Each number is 200 + 30 x the weight over the matrix's rms, rounded and kept within 0 to 999. Layers, rows and columns count from 0.

# o: layer 6 attention output (transposed), 192x128, rms 0.101, rows 16-41,80-105,143-169, columns 64-127
# v: layer 6 attention value, 64x128, rms 0.101, rows 16-41, columns 64-127
o143,155,194,243,244,191,185,209,199,185,183,206,179,172,194,179,182,202,184,208,220,220,184,172,178,192,224,162,174,203,196,188,151,209,239,200,196,195,204,193,191,210,200,188,188,171,176,211,220,182,190,234,230,164,199,216,175,217,143,204,228,198,205,201,161
v16,197,173,190,201,155,170,205,248,222,186,188,221,192,170,188,221,173,150,210,223,180,207,203,203,205,224,217,205,200,174,191,265,109,213,196,191,212,204,225,164,248,198,190,223,157,230,216,214,186,197,178,201,232,236,203,196,216,222,230,220,167,263,160,267
o16,223,238,133,175,214,234,206,197,264,167,179,177,133,224,182,189,205,245,191,239,226,196,167,213,181,212,183,250,191,165,199,144,212,228,220,234,174,217,214,200,206,215,181,210,209,153,207,194,145,214,214,202,184,180,200,268,191,239,226,218,217,190,249,197
o80,142,185,179,215,232,214,196,215,159,194,227,235,206,210,141,199,223,203,166,197,195,152,198,222,185,188,198,206,202,216,170,166,211,209,228,181,191,184,197,195,184,192,230,187,183,205,178,189,134,225,192,240,189,161,146,216,194,208,212,216,197,163,204,178
o144,191,180,238,228,217,203,202,204,200,170,223,177,178,203,171,192,228,192,196,230,245,153,184,207,181,198,190,216,252,161,217,180,244,226,217,213,205,222,188,226,205,237,226,218,166,159,216,179,187,186,270,236,212,146,203,201,209,179,205,224,248,231,237,184
v17,206,202,281,206,211,202,193,178,139,202,172,150,161,212,178,183,167,151,202,236,234,177,193,184,174,158,173,158,215,212,228,240,143,208,214,206,214,202,217,161,190,225,215,180,215,214,278,135,192,166,182,207,223,179,230,182,224,159,162,220,199,147,200,186
o17,260,183,94,164,202,224,257,199,253,190,190,197,223,219,197,238,203,243,212,230,212,263,227,230,161,175,165,218,179,152,197,208,185,220,208,166,169,251,195,200,168,157,172,172,231,201,222,222,173,180,197,196,207,203,194,226,203,314,194,149,198,230,232,258
o81,265,222,0,230,156,162,220,235,208,210,189,201,197,204,224,210,215,294,210,188,223,242,223,206,212,224,204,219,178,151,188,214,193,174,190,205,217,208,194,194,157,189,239,209,243,166,179,222,224,234,125,194,189,197,194,167,123,394,228,183,208,202,219,317
o145,216,164,171,247,217,187,261,207,178,230,202,190,180,228,187,190,201,242,245,211,232,189,176,222,192,176,215,238,266,150,188,172,252,184,187,177,226,219,216,193,153,213,204,193,189,168,202,223,195,241,246,194,125,220,240,211,229,271,247,158,192,196,268,253
v18,170,217,175,191,191,175,198,198,147,231,189,227,257,167,183,204,161,281,203,210,115,203,214,186,170,153,188,166,209,257,219,222,196,201,235,187,193,139,173,206,176,209,217,201,231,216,222,235,220,167,247,184,176,177,186,235,134,257,154,196,195,191,175,155
o18,235,203,150,182,150,207,191,232,225,179,166,248,218,197,217,204,202,201,130,201,204,225,213,185,243,210,256,191,164,202,216,213,200,208,194,211,197,195,187,235,198,199,205,199,235,241,203,202,235,146,188,195,224,175,179,194,208,242,209,229,210,213,181,224
o82,218,211,123,228,204,217,215,219,202,135,204,232,173,184,227,192,179,251,211,216,218,168,177,189,188,212,159,206,209,207,159,194,172,211,208,189,174,186,218,173,242,225,187,213,210,189,205,198,236,175,155,200,197,195,226,219,222,275,180,243,212,220,183,239
o146,166,209,213,200,164,218,144,224,224,191,199,233,257,177,215,197,183,186,158,190,174,219,238,198,243,208,222,211,186,213,198,243,137,173,184,184,224,171,191,274,171,204,215,181,208,227,178,161,224,193,161,205,181,183,167,195,175,214,209,215,197,196,181,199
v19,198,195,139,158,232,132,206,210,204,201,200,184,207,206,194,218,212,205,172,228,240,223,231,173,158,183,209,290,185,172,201,230,139,234,207,186,198,197,226,217,154,209,152,218,192,165,163,209,151,185,198,196,131,187,196,194,161,198,193,167,203,179,222,212
o19,186,269,257,197,162,208,194,207,223,164,173,217,186,207,203,208,180,206,176,198,197,235,173,185,187,195,220,236,193,211,207,160,249,225,185,233,162,201,244,217,215,221,198,191,174,237,200,180,173,217,288,206,193,197,238,226,207,155,245,220,205,175,229,148
o83,107,215,410,241,215,192,200,160,207,170,230,207,222,219,216,206,202,105,176,213,218,158,167,176,216,207,214,225,205,193,184,186,253,222,203,205,217,216,198,201,171,207,227,184,95,222,167,184,176,240,292,228,161,180,253,190,225,0,236,197,208,182,208,72
o147,179,262,210,222,181,177,163,183,242,193,201,224,218,162,189,188,222,191,175,209,221,227,204,251,171,240,198,234,180,182,242,204,97,202,175,215,163,207,220,187,140,233,223,175,163,224,195,173,147,213,220,247,188,193,199,233,195,195,235,221,197,158,224,200
v20,197,238,178,171,233,165,188,133,256,175,196,200,150,273,208,148,222,246,176,185,266,196,215,163,157,242,202,259,161,218,210,219,204,238,178,167,237,221,178,200,141,185,167,232,211,219,194,208,168,153,196,204,194,198,153,203,168,188,161,154,177,177,246,204
o20,191,249,328,225,200,196,188,218,207,183,222,231,185,153,206,207,165,196,245,235,149,236,216,156,186,171,214,215,236,252,181,284,253,165,210,238,187,236,260,243,204,195,202,177,155,200,173,185,207,213,262,207,190,186,237,159,167,112,253,255,218,189,198,108
o84,129,211,389,223,224,197,182,204,228,203,211,211,183,160,242,192,213,120,211,211,182,176,205,211,210,205,202,234,248,152,211,209,250,204,210,237,210,212,226,190,168,183,216,204,134,211,203,191,161,262,274,210,193,218,289,183,238,33,232,206,219,220,204,109
o148,202,229,127,167,151,237,160,213,215,196,220,242,202,157,181,187,215,193,195,195,181,246,238,191,210,190,181,217,154,202,203,221,168,162,203,247,166,204,204,198,163,175,198,201,255,214,186,202,170,199,130,208,186,236,210,208,187,258,213,237,176,172,210,230
v21,229,244,220,145,278,274,178,183,194,184,242,176,222,263,186,233,239,171,131,168,241,204,223,192,190,140,206,223,144,189,197,181,230,186,197,120,155,201,162,270,178,175,180,169,288,210,183,232,197,178,159,216,173,133,188,193,211,164,183,185,220,253,210,203
o21,176,184,337,247,207,173,164,193,193,212,221,227,202,176,247,191,202,160,184,187,204,192,202,170,205,190,216,210,186,207,219,267,244,180,175,197,257,209,212,177,180,252,214,229,142,191,173,152,218,242,244,189,194,168,207,154,202,106,220,172,221,224,166,117
o85,166,173,392,187,212,201,188,161,234,181,217,196,184,175,237,233,166,133,214,246,205,211,174,206,170,196,211,237,207,188,216,201,259,182,197,249,190,220,183,222,210,222,167,205,148,210,233,229,191,232,294,187,241,223,255,177,227,24,214,225,209,186,219,73
o149,204,198,170,162,187,227,178,193,243,233,178,261,197,205,253,166,176,227,174,172,187,226,195,220,203,205,228,187,90,233,223,226,243,162,254,212,215,211,193,218,203,194,171,227,238,224,215,228,207,242,149,129,237,233,166,221,134,248,233,169,192,209,176,254
v22,196,185,215,214,198,193,195,208,228,211,160,268,189,224,219,211,233,136,245,257,183,209,212,196,213,205,223,206,234,150,198,224,220,193,209,222,165,186,228,236,205,274,182,141,153,177,185,227,205,218,235,220,162,201,192,145,241,195,183,216,209,217,153,167
o22,185,216,168,167,208,256,222,193,214,174,220,228,210,206,191,189,152,268,171,203,220,226,186,251,207,184,204,187,195,216,201,139,251,246,219,153,223,234,208,216,216,174,203,187,200,202,237,187,161,218,240,159,208,197,222,212,202,221,213,161,211,188,273,191
o86,125,176,307,187,178,131,137,175,220,253,183,217,193,184,203,181,171,183,135,147,172,183,180,174,197,189,196,176,205,259,185,187,245,209,218,150,187,171,185,247,191,156,212,187,166,228,147,170,177,200,275,240,164,171,188,206,200,107,181,212,206,174,222,138
o150,209,189,133,237,234,207,183,244,173,148,214,195,222,211,191,225,174,235,176,212,238,234,161,229,189,209,196,162,221,160,180,186,197,284,163,160,225,251,213,231,221,189,199,184,245,184,200,211,189,183,153,201,219,153,210,199,196,271,185,173,214,211,244,221
v23,229,216,173,192,209,208,264,179,206,226,237,205,262,233,267,240,271,203,228,211,144,210,235,211,244,232,213,211,214,221,199,211,246,226,118,197,185,240,187,190,230,216,130,198,171,185,168,146,187,233,163,186,162,167,215,180,245,194,226,205,154,241,163,199
o23,110,179,169,244,232,162,155,158,122,257,158,190,201,220,196,146,223,211,240,175,244,172,244,223,211,173,208,190,238,235,196,222,201,215,208,151,280,194,175,184,192,209,265,222,227,200,170,194,228,230,203,236,187,175,223,147,214,236,195,131,175,174,199,225
o87,174,199,159,156,178,196,144,187,189,263,173,134,216,200,156,163,196,221,178,198,225,201,195,175,213,209,207,174,166,210,165,172,173,189,238,189,176,202,158,234,202,176,196,179,242,226,219,211,215,151,243,245,166,216,207,184,188,232,217,204,216,175,223,257
o151,147,203,163,232,225,214,188,188,167,244,213,200,227,213,162,184,203,236,224,194,209,179,242,160,200,197,211,142,229,205,207,213,189,257,202,184,272,252,207,234,208,228,229,211,217,190,233,222,203,188,126,195,197,127,235,220,202,237,189,159,198,198,198,212
v24,205,200,224,243,182,206,200,230,202,110,248,215,114,218,190,216,257,198,228,202,233,205,138,242,266,178,182,230,165,176,176,226,152,136,183,193,221,219,234,264,235,211,146,197,150,196,190,221,250,275,140,167,159,150,183,222,257,207,221,192,218,140,238,194
o24,232,174,314,206,238,170,181,175,201,228,194,166,201,227,192,207,183,176,207,220,210,174,206,172,193,173,222,182,198,223,216,208,206,196,189,193,205,206,188,193,196,197,229,220,128,180,152,201,165,189,255,256,197,239,229,180,222,96,222,218,190,209,208,130
o88,230,173,387,180,211,186,196,173,234,197,232,208,170,208,203,207,205,107,159,189,199,172,181,154,183,169,186,195,211,186,223,169,269,238,177,201,167,187,188,150,214,213,217,199,125,190,187,196,233,160,317,169,218,269,200,179,240,24,180,230,212,207,211,57
o152,201,256,143,282,196,189,188,177,170,201,183,237,158,199,253,215,242,239,240,237,240,195,212,164,164,224,194,198,141,204,195,173,195,241,172,190,166,175,198,163,224,201,234,173,185,248,204,261,200,218,174,178,202,216,122,181,164,233,164,210,201,194,202,205
v25,172,209,194,176,271,218,234,157,166,236,222,198,203,155,249,267,238,146,206,217,207,223,198,203,174,205,227,183,240,261,218,226,222,230,190,165,213,211,212,208,230,234,166,176,132,203,215,167,174,269,168,197,206,180,196,157,243,184,218,270,170,206,127,199
o25,159,223,177,194,189,221,185,172,178,200,156,200,217,166,196,173,203,238,307,166,211,198,238,244,180,166,226,208,213,210,231,193,195,226,230,190,267,206,186,208,206,207,190,215,252,202,191,207,210,240,170,188,207,212,217,201,178,257,182,136,214,200,208,228
o89,220,208,49,164,213,135,160,220,211,229,181,192,221,206,179,163,201,289,209,193,168,215,175,202,233,201,218,183,209,235,184,233,194,173,226,180,208,210,216,184,171,130,215,171,250,225,160,203,210,196,202,237,210,193,204,194,166,383,211,228,223,156,209,328
o153,167,219,220,230,279,202,183,165,191,231,222,180,228,189,161,187,240,197,224,163,235,193,199,172,206,211,274,195,282,202,189,177,234,257,191,197,263,231,205,190,188,221,194,223,190,161,186,245,227,203,206,180,216,147,200,219,200,176,214,192,174,219,198,194
v26,214,205,226,243,206,207,269,187,216,207,208,196,183,204,165,160,227,187,200,260,261,181,194,233,189,206,209,168,242,154,176,151,209,201,307,199,173,206,205,199,167,162,168,204,209,170,179,201,227,215,228,216,232,146,144,237,204,154,180,232,194,214,248,178
o26,253,177,118,225,203,169,183,203,155,197,198,222,197,188,182,213,231,226,210,161,164,196,178,167,256,219,213,202,161,249,196,237,206,163,201,177,205,175,214,161,228,208,194,191,241,201,183,197,184,183,158,140,198,201,239,217,173,240,195,223,185,184,208,201
o90,253,175,56,213,183,217,183,188,178,190,210,184,201,221,192,211,169,263,152,228,206,185,175,132,223,220,225,180,224,152,222,201,139,217,202,199,212,212,172,219,199,205,193,205,289,182,163,165,181,160,124,154,170,171,203,183,137,298,162,199,233,218,167,280
o154,238,248,210,241,247,166,155,235,170,183,171,191,154,216,244,219,199,197,179,232,178,182,211,201,232,207,164,226,159,228,159,240,162,132,198,233,174,197,225,172,212,181,159,192,191,260,217,209,204,196,185,231,177,213,215,185,185,135,193,239,165,158,223,154
v27,201,224,222,242,172,178,190,214,201,199,260,168,232,190,180,214,178,208,226,208,201,200,206,185,228,231,209,194,223,227,163,198,213,197,203,152,224,175,192,212,182,165,234,214,233,181,197,196,144,205,163,206,173,234,214,238,233,210,212,183,249,197,169,230
o27,205,220,230,195,217,210,186,174,192,179,218,198,182,174,193,193,175,181,224,173,183,176,172,187,198,208,184,235,217,206,194,170,218,198,219,212,203,187,210,189,199,257,172,229,164,175,194,215,187,216,203,165,204,181,172,195,215,149,202,219,209,178,214,160
o91,154,177,241,209,248,207,220,166,197,171,203,209,197,200,163,237,190,197,198,201,174,205,165,261,206,172,231,206,186,166,202,196,195,197,211,190,193,212,185,200,189,244,173,224,194,182,200,259,178,202,213,195,212,168,203,180,200,150,217,215,210,151,203,160
o155,184,215,267,206,209,213,209,164,223,178,221,174,180,192,211,179,182,150,210,161,192,163,176,195,151,181,179,257,199,204,207,175,204,226,217,191,192,177,196,180,206,249,148,227,146,186,223,222,170,227,244,163,228,165,182,167,214,89,164,200,199,197,204,123
v28,173,191,286,147,232,201,185,204,177,247,191,146,213,195,178,163,180,210,165,236,232,175,140,212,197,178,205,202,246,180,193,181,183,203,231,209,192,231,217,241,201,149,205,186,231,180,193,200,299,182,211,201,214,203,258,183,170,202,174,224,183,237,217,237
o28,231,208,87,193,217,200,205,234,202,205,200,223,226,184,204,213,195,231,210,192,194,243,241,220,197,203,213,188,157,190,189,232,182,185,195,185,183,183,191,199,204,188,206,216,254,210,211,214,212,175,138,194,216,213,154,231,218,298,197,195,186,195,181,266
o92,254,210,47,191,213,191,205,228,196,189,203,215,216,198,203,216,201,251,197,192,206,227,228,206,185,207,206,188,163,205,190,232,162,186,200,195,194,185,200,201,209,199,198,205,260,193,207,200,186,188,122,191,211,179,152,213,191,324,199,198,206,192,184,272
o156,232,238,119,189,227,195,189,243,199,213,192,222,217,194,210,215,184,222,192,197,193,238,231,225,214,184,205,206,151,197,193,238,169,171,175,195,168,192,199,172,196,182,202,200,232,243,209,218,210,193,158,227,210,243,181,220,196,255,193,207,178,178,189,254
v29,196,212,267,166,218,248,180,176,228,202,215,224,186,240,192,234,184,218,193,224,167,171,188,180,177,201,233,227,176,169,247,216,239,175,197,184,153,189,197,154,208,195,183,198,210,253,191,239,198,164,226,221,249,252,209,191,175,240,196,195,254,151,196,248
o29,186,217,169,172,149,221,221,197,222,195,215,171,194,231,214,155,187,251,180,195,197,189,161,212,190,236,185,208,184,170,166,200,167,221,147,204,174,232,179,190,162,222,147,185,170,159,211,207,173,175,173,181,163,189,181,209,188,222,183,210,204,253,209,197
o93,185,145,62,203,210,170,204,229,181,240,198,214,175,201,180,204,185,271,207,194,198,204,234,259,154,186,196,157,212,239,208,219,144,145,193,167,213,190,181,245,191,205,186,233,246,207,206,155,160,193,135,211,188,172,157,204,195,306,193,215,152,203,214,240
o157,235,129,285,167,148,204,224,178,211,194,222,214,150,248,220,206,190,218,217,199,223,223,94,196,178,197,212,205,205,214,204,207,211,211,188,190,221,267,191,247,223,227,170,255,179,134,204,198,166,202,245,134,208,196,236,187,225,156,200,191,207,262,261,172
v30,147,158,251,151,242,251,190,204,228,186,185,203,186,186,201,213,235,140,223,234,197,209,133,225,189,235,202,219,261,230,150,170,224,219,168,208,202,202,193,191,184,172,198,215,188,158,203,231,261,209,213,212,229,222,206,176,179,196,212,220,152,232,229,241
o30,220,200,101,184,202,213,191,199,199,205,200,226,203,180,191,224,187,248,223,185,166,220,217,263,193,222,184,188,190,191,182,203,135,176,202,214,204,180,208,198,244,198,213,223,256,190,206,219,220,192,94,181,202,240,172,249,199,314,189,191,164,193,209,295
o94,226,200,45,202,197,178,195,198,194,185,195,219,205,226,191,224,199,268,194,200,187,221,223,213,193,205,210,168,181,237,209,201,177,182,223,198,211,195,216,228,200,178,227,197,268,175,190,201,179,196,108,210,186,179,132,196,193,342,177,177,193,173,214,291
o158,295,243,235,164,213,197,205,250,198,197,190,238,165,238,183,238,193,187,235,207,203,231,207,209,180,195,176,225,189,187,181,218,181,186,199,233,182,200,204,138,213,200,203,226,177,217,202,243,208,214,207,226,229,233,185,193,269,154,175,205,175,211,228,156
v31,215,210,226,244,138,225,217,189,159,206,277,230,228,153,246,228,247,204,205,215,183,178,223,158,182,188,199,167,185,256,185,264,202,178,233,150,182,166,196,193,193,214,189,247,201,180,216,188,182,196,189,195,204,181,122,185,197,200,206,210,188,206,169,187
o31,204,196,222,245,216,194,169,149,163,235,193,194,191,199,182,209,211,193,200,184,202,190,194,224,238,191,203,174,243,232,223,202,190,198,196,212,219,220,193,222,214,209,235,226,204,202,182,185,221,224,198,223,208,203,250,154,223,177,231,214,194,212,214,191
o95,210,197,225,210,168,227,222,185,225,209,184,221,180,208,210,233,191,220,237,184,183,234,158,202,220,206,192,177,203,166,211,186,203,195,192,234,199,215,145,210,237,228,176,210,192,153,241,227,262,159,230,162,213,216,260,190,218,168,166,204,199,241,236,173
o159,158,157,199,221,201,210,192,168,155,228,201,239,151,166,172,193,188,231,246,181,188,179,183,186,220,202,176,182,247,263,190,239,222,189,238,226,247,207,194,256,225,195,167,227,187,142,215,196,213,245,153,165,230,177,202,161,174,196,235,208,219,204,201,155
v32,185,201,279,232,188,210,219,237,230,214,192,191,218,232,222,204,224,141,240,234,190,190,226,172,170,199,189,173,210,190,209,176,207,208,164,194,179,242,229,194,218,187,203,147,181,198,199,193,215,179,226,209,226,189,193,184,205,192,146,213,177,194,196,174
o32,223,188,210,202,235,201,242,197,181,227,196,177,229,193,172,208,198,239,200,214,210,189,184,257,230,202,180,203,217,204,199,169,210,222,188,166,209,205,213,158,197,152,190,208,171,184,205,195,188,185,202,194,204,243,232,226,242,195,200,197,168,207,250,192
o96,178,159,170,187,171,188,177,205,149,227,183,246,173,192,181,246,211,298,173,163,214,222,170,196,229,194,205,177,207,211,192,208,227,151,236,203,229,192,193,249,226,166,193,191,198,177,191,154,179,181,204,151,182,199,174,180,164,226,196,186,220,173,255,200
o160,234,172,263,206,195,192,209,235,185,210,166,180,166,224,194,203,186,218,215,192,234,180,160,224,213,210,185,171,239,192,172,187,193,231,171,193,201,254,248,231,199,160,159,185,150,163,179,197,170,207,219,215,208,206,248,181,207,165,158,178,200,251,225,160
v33,214,213,239,295,180,220,151,209,187,200,192,185,149,214,222,240,224,198,221,200,207,224,223,198,187,184,169,179,206,225,210,219,184,143,139,156,211,208,164,205,219,212,250,188,197,192,210,188,171,148,185,172,159,191,210,188,228,122,254,153,219,241,186,181
o33,236,178,249,199,204,194,232,202,218,196,188,144,172,213,217,208,173,176,182,202,251,167,177,196,225,224,137,197,226,144,216,178,192,216,193,194,173,225,197,189,208,202,190,195,125,171,196,165,175,212,238,226,204,185,215,190,212,147,149,207,198,179,215,148
o97,170,165,367,173,207,193,218,197,200,203,196,205,185,210,226,225,181,136,182,181,227,227,186,242,196,203,186,183,200,185,211,171,255,192,212,189,179,200,162,196,167,188,177,192,139,186,206,221,222,209,262,190,253,206,215,154,204,36,207,195,212,163,225,75
o161,188,155,191,227,192,203,255,201,178,187,190,167,184,193,210,186,203,214,224,180,266,179,199,174,151,200,218,152,202,135,229,180,223,246,223,187,193,190,183,219,213,234,178,173,170,161,225,166,176,206,244,168,197,174,190,161,214,229,135,190,256,208,203,205
v34,163,199,149,238,145,178,233,186,240,132,139,179,200,173,199,187,224,202,210,179,201,194,197,208,146,188,195,159,170,180,182,171,150,185,168,246,186,198,190,203,260,231,245,231,155,179,204,203,188,175,239,156,185,219,236,201,234,129,205,237,194,224,264,249
o34,234,175,229,210,194,178,199,219,171,221,229,199,207,205,190,221,231,204,186,239,225,186,186,214,266,196,161,179,208,195,212,193,210,188,195,210,190,172,230,194,224,207,215,211,194,208,232,207,203,197,255,224,189,233,226,197,180,151,176,212,217,179,216,143
o98,192,179,345,163,192,251,192,239,204,201,256,199,208,224,197,227,206,134,205,209,184,178,220,231,197,213,175,197,223,160,237,212,207,220,183,228,198,204,188,166,200,206,186,166,138,199,243,164,208,205,251,159,242,211,201,196,210,44,203,175,211,227,225,85
o162,205,195,183,205,163,179,188,220,153,161,162,198,233,173,173,223,229,208,160,214,225,195,215,179,260,235,161,129,174,156,243,217,190,209,219,262,148,172,194,195,247,173,228,155,239,260,206,203,181,163,233,266,179,239,193,220,170,204,175,202,220,207,192,189
v35,231,202,226,260,180,233,176,232,142,170,237,213,194,188,137,210,164,184,183,185,205,198,165,208,216,229,205,251,209,217,212,157,212,188,254,176,208,174,232,222,173,233,226,207,210,173,237,192,211,236,189,192,187,238,157,197,227,128,197,135,233,200,219,223
o35,187,203,225,224,224,186,215,149,186,194,232,209,209,174,229,204,203,195,204,221,187,201,180,199,138,194,191,196,189,183,188,205,201,191,180,200,217,200,210,194,191,234,171,218,176,190,223,221,159,236,170,166,217,163,198,162,196,197,180,175,232,182,200,200
o99,179,175,305,222,172,201,201,120,235,183,176,207,224,215,201,200,232,163,235,225,201,223,184,202,202,197,196,249,234,174,263,234,192,248,139,188,211,199,205,160,182,220,160,212,136,216,198,247,173,184,279,153,222,216,268,184,248,102,181,173,157,229,172,152
o163,162,207,200,208,258,197,253,127,217,186,243,194,171,231,232,195,191,204,232,197,195,209,178,205,181,154,171,253,206,218,162,215,259,154,198,197,216,163,189,159,218,210,162,239,158,212,251,208,222,231,209,140,229,214,191,163,216,170,182,191,196,167,177,199
v36,223,246,250,212,156,227,155,217,153,232,218,176,192,177,281,188,186,206,216,135,173,202,192,177,253,189,211,177,171,198,239,176,188,190,150,167,192,213,240,205,216,184,205,167,294,200,180,210,212,189,203,209,206,203,212,181,213,174,143,175,191,196,206,164
o36,157,205,286,206,211,198,225,196,191,232,225,223,239,218,181,196,179,152,215,232,201,193,192,168,196,218,208,220,211,216,220,196,238,184,239,173,217,174,174,183,182,209,219,234,90,206,212,169,201,216,236,240,197,198,213,182,213,129,214,212,214,222,211,150
o100,196,204,405,172,206,226,230,199,193,199,198,279,174,205,176,251,216,148,247,182,190,233,212,245,175,208,158,257,188,201,207,185,263,188,239,183,177,165,196,191,228,197,140,226,115,175,217,205,202,222,296,150,236,209,255,208,236,13,172,154,219,236,227,53
o164,157,150,165,102,197,194,190,195,204,209,204,219,224,177,177,190,151,194,213,164,137,233,209,211,183,180,211,200,199,228,250,211,223,186,186,164,211,202,187,251,173,226,207,209,206,211,230,139,204,216,149,210,248,214,208,220,172,269,136,128,200,218,214,268
v37,200,179,252,168,227,187,206,152,218,222,219,179,196,207,180,168,169,239,197,204,235,194,139,213,163,199,229,154,254,193,220,197,222,232,249,173,197,202,193,213,192,136,186,180,238,175,182,202,172,178,199,215,193,235,212,198,153,237,163,221,183,197,225,182
o37,198,214,104,207,212,206,202,231,208,210,202,210,203,190,215,208,187,231,218,205,186,228,209,228,219,221,210,192,172,197,181,204,169,180,189,186,190,180,200,182,220,203,217,223,254,205,209,212,230,188,154,205,211,225,166,210,207,299,194,206,194,195,190,266
o101,211,207,71,214,208,202,191,207,200,197,204,209,207,180,207,209,197,256,225,206,190,203,221,208,211,195,212,196,187,191,209,225,147,180,204,176,197,193,190,186,213,223,202,223,253,193,205,194,202,205,126,229,200,178,177,206,197,332,197,202,205,178,179,291
o165,213,250,184,207,208,191,201,233,216,198,183,211,219,215,210,211,184,223,198,187,211,245,215,211,213,196,217,213,133,215,174,231,150,171,182,184,159,208,200,156,217,191,167,220,209,248,209,226,203,191,189,244,175,232,196,213,215,202,187,233,176,182,196,205
v38,180,185,184,164,199,248,170,125,182,213,161,277,214,218,241,199,203,176,236,147,183,194,218,221,257,204,230,166,192,173,209,191,223,204,146,189,225,197,187,179,177,205,172,208,198,229,181,241,237,171,246,198,221,257,196,177,210,135,192,181,172,238,208,215
o38,132,179,242,229,172,184,227,260,158,219,243,180,159,252,193,170,199,187,198,175,180,159,176,211,238,261,179,168,221,196,206,161,238,181,211,210,222,215,198,202,231,193,232,193,153,207,260,162,229,233,218,171,186,215,182,143,166,162,198,191,213,198,207,127
o102,115,172,366,199,154,199,181,230,184,222,196,209,165,165,196,177,203,160,164,180,175,154,252,199,198,201,155,182,245,232,240,166,196,154,246,181,209,147,180,227,207,185,206,190,150,225,210,119,174,227,232,263,193,165,199,187,212,95,178,186,209,224,208,126
o166,213,113,164,158,174,222,195,257,182,197,208,185,226,229,130,249,172,219,176,210,164,226,168,196,256,248,159,133,208,192,223,195,189,197,225,199,229,253,201,227,269,140,210,218,268,203,221,130,196,150,141,179,206,202,206,242,184,281,220,159,180,216,191,233
v39,198,226,205,260,221,165,224,178,197,184,158,213,250,245,229,212,178,186,265,207,203,218,195,189,191,216,236,158,184,195,207,217,157,147,150,159,216,185,185,270,201,245,247,197,221,219,227,194,224,226,159,196,189,221,221,144,200,206,195,148,192,181,166,224
o39,182,180,305,178,188,202,213,206,221,194,205,173,175,209,202,201,169,146,171,189,214,177,176,209,199,185,175,213,211,182,216,137,247,239,208,199,190,202,187,195,174,181,166,192,132,205,192,212,181,209,295,206,205,198,220,170,255,105,213,188,202,190,211,115
o103,174,183,365,188,196,188,195,192,199,205,200,182,169,198,191,180,178,140,173,168,192,166,180,216,205,197,183,197,212,179,198,169,248,196,213,206,197,198,180,199,195,207,193,201,122,196,192,201,198,207,291,215,184,198,226,185,221,71,203,211,209,184,207,100
o167,192,195,293,198,192,200,220,223,204,193,211,183,205,220,179,202,180,135,190,163,216,180,186,210,200,200,191,194,209,168,210,140,225,246,200,205,186,204,187,177,195,197,196,186,135,191,207,231,212,237,294,195,214,199,216,195,219,114,173,173,192,203,201,133
v40,243,214,229,187,143,261,226,209,248,214,212,219,235,199,191,252,193,236,240,222,174,154,218,204,251,199,190,208,222,220,220,199,229,151,157,211,169,186,176,176,220,221,196,207,209,204,200,152,166,196,210,209,252,183,202,221,229,199,224,252,238,165,168,238
o40,198,198,225,205,206,179,178,154,176,206,203,188,197,201,190,188,225,187,197,182,194,178,197,172,199,208,192,191,236,219,190,213,181,212,188,199,229,191,172,183,170,215,206,211,178,171,188,212,200,186,175,198,186,189,186,170,164,152,187,197,211,241,199,195
o104,239,198,87,201,178,233,235,207,191,213,213,210,218,226,177,226,203,266,201,224,205,230,203,206,200,204,212,178,196,181,208,203,163,209,201,184,209,170,160,225,208,230,178,212,250,178,215,210,220,137,179,182,187,213,208,206,185,271,166,203,197,249,216,254
o168,192,155,234,176,180,222,186,169,185,204,244,191,175,204,188,173,197,209,232,199,145,189,157,149,162,202,179,179,252,245,218,173,197,240,198,177,236,184,182,237,213,242,200,233,163,144,193,191,165,204,162,137,214,180,221,150,183,151,210,183,229,226,239,158
v41,163,202,165,180,195,210,223,159,266,185,219,163,261,216,173,183,181,248,154,198,185,173,189,203,206,170,191,152,256,163,216,236,244,218,139,259,180,161,189,145,290,211,234,188,204,227,219,187,213,150,273,197,233,207,247,199,175,240,206,195,189,177,198,198
o41,202,178,97,190,157,207,198,190,168,194,198,239,192,232,242,179,232,211,186,186,183,194,180,185,258,205,195,209,230,189,206,237,196,182,226,213,228,159,194,209,212,225,205,243,252,201,217,214,224,202,138,176,176,206,206,207,175,278,197,213,220,201,199,246
o105,247,219,0,204,202,220,247,207,172,168,233,185,215,251,171,183,194,291,193,220,201,194,203,232,192,190,190,189,195,214,163,194,120,212,182,156,196,201,210,201,211,232,165,201,289,208,232,198,191,191,78,207,190,196,163,236,149,406,214,207,206,206,201,328
o169,209,204,308,150,178,248,173,197,210,179,193,201,248,213,216,236,232,143,136,206,184,181,244,170,251,195,206,231,219,182,194,215,212,172,212,205,191,185,171,237,185,228,201,224,191,219,186,167,176,157,257,205,178,207,245,223,243,63,190,180,228,229,205,135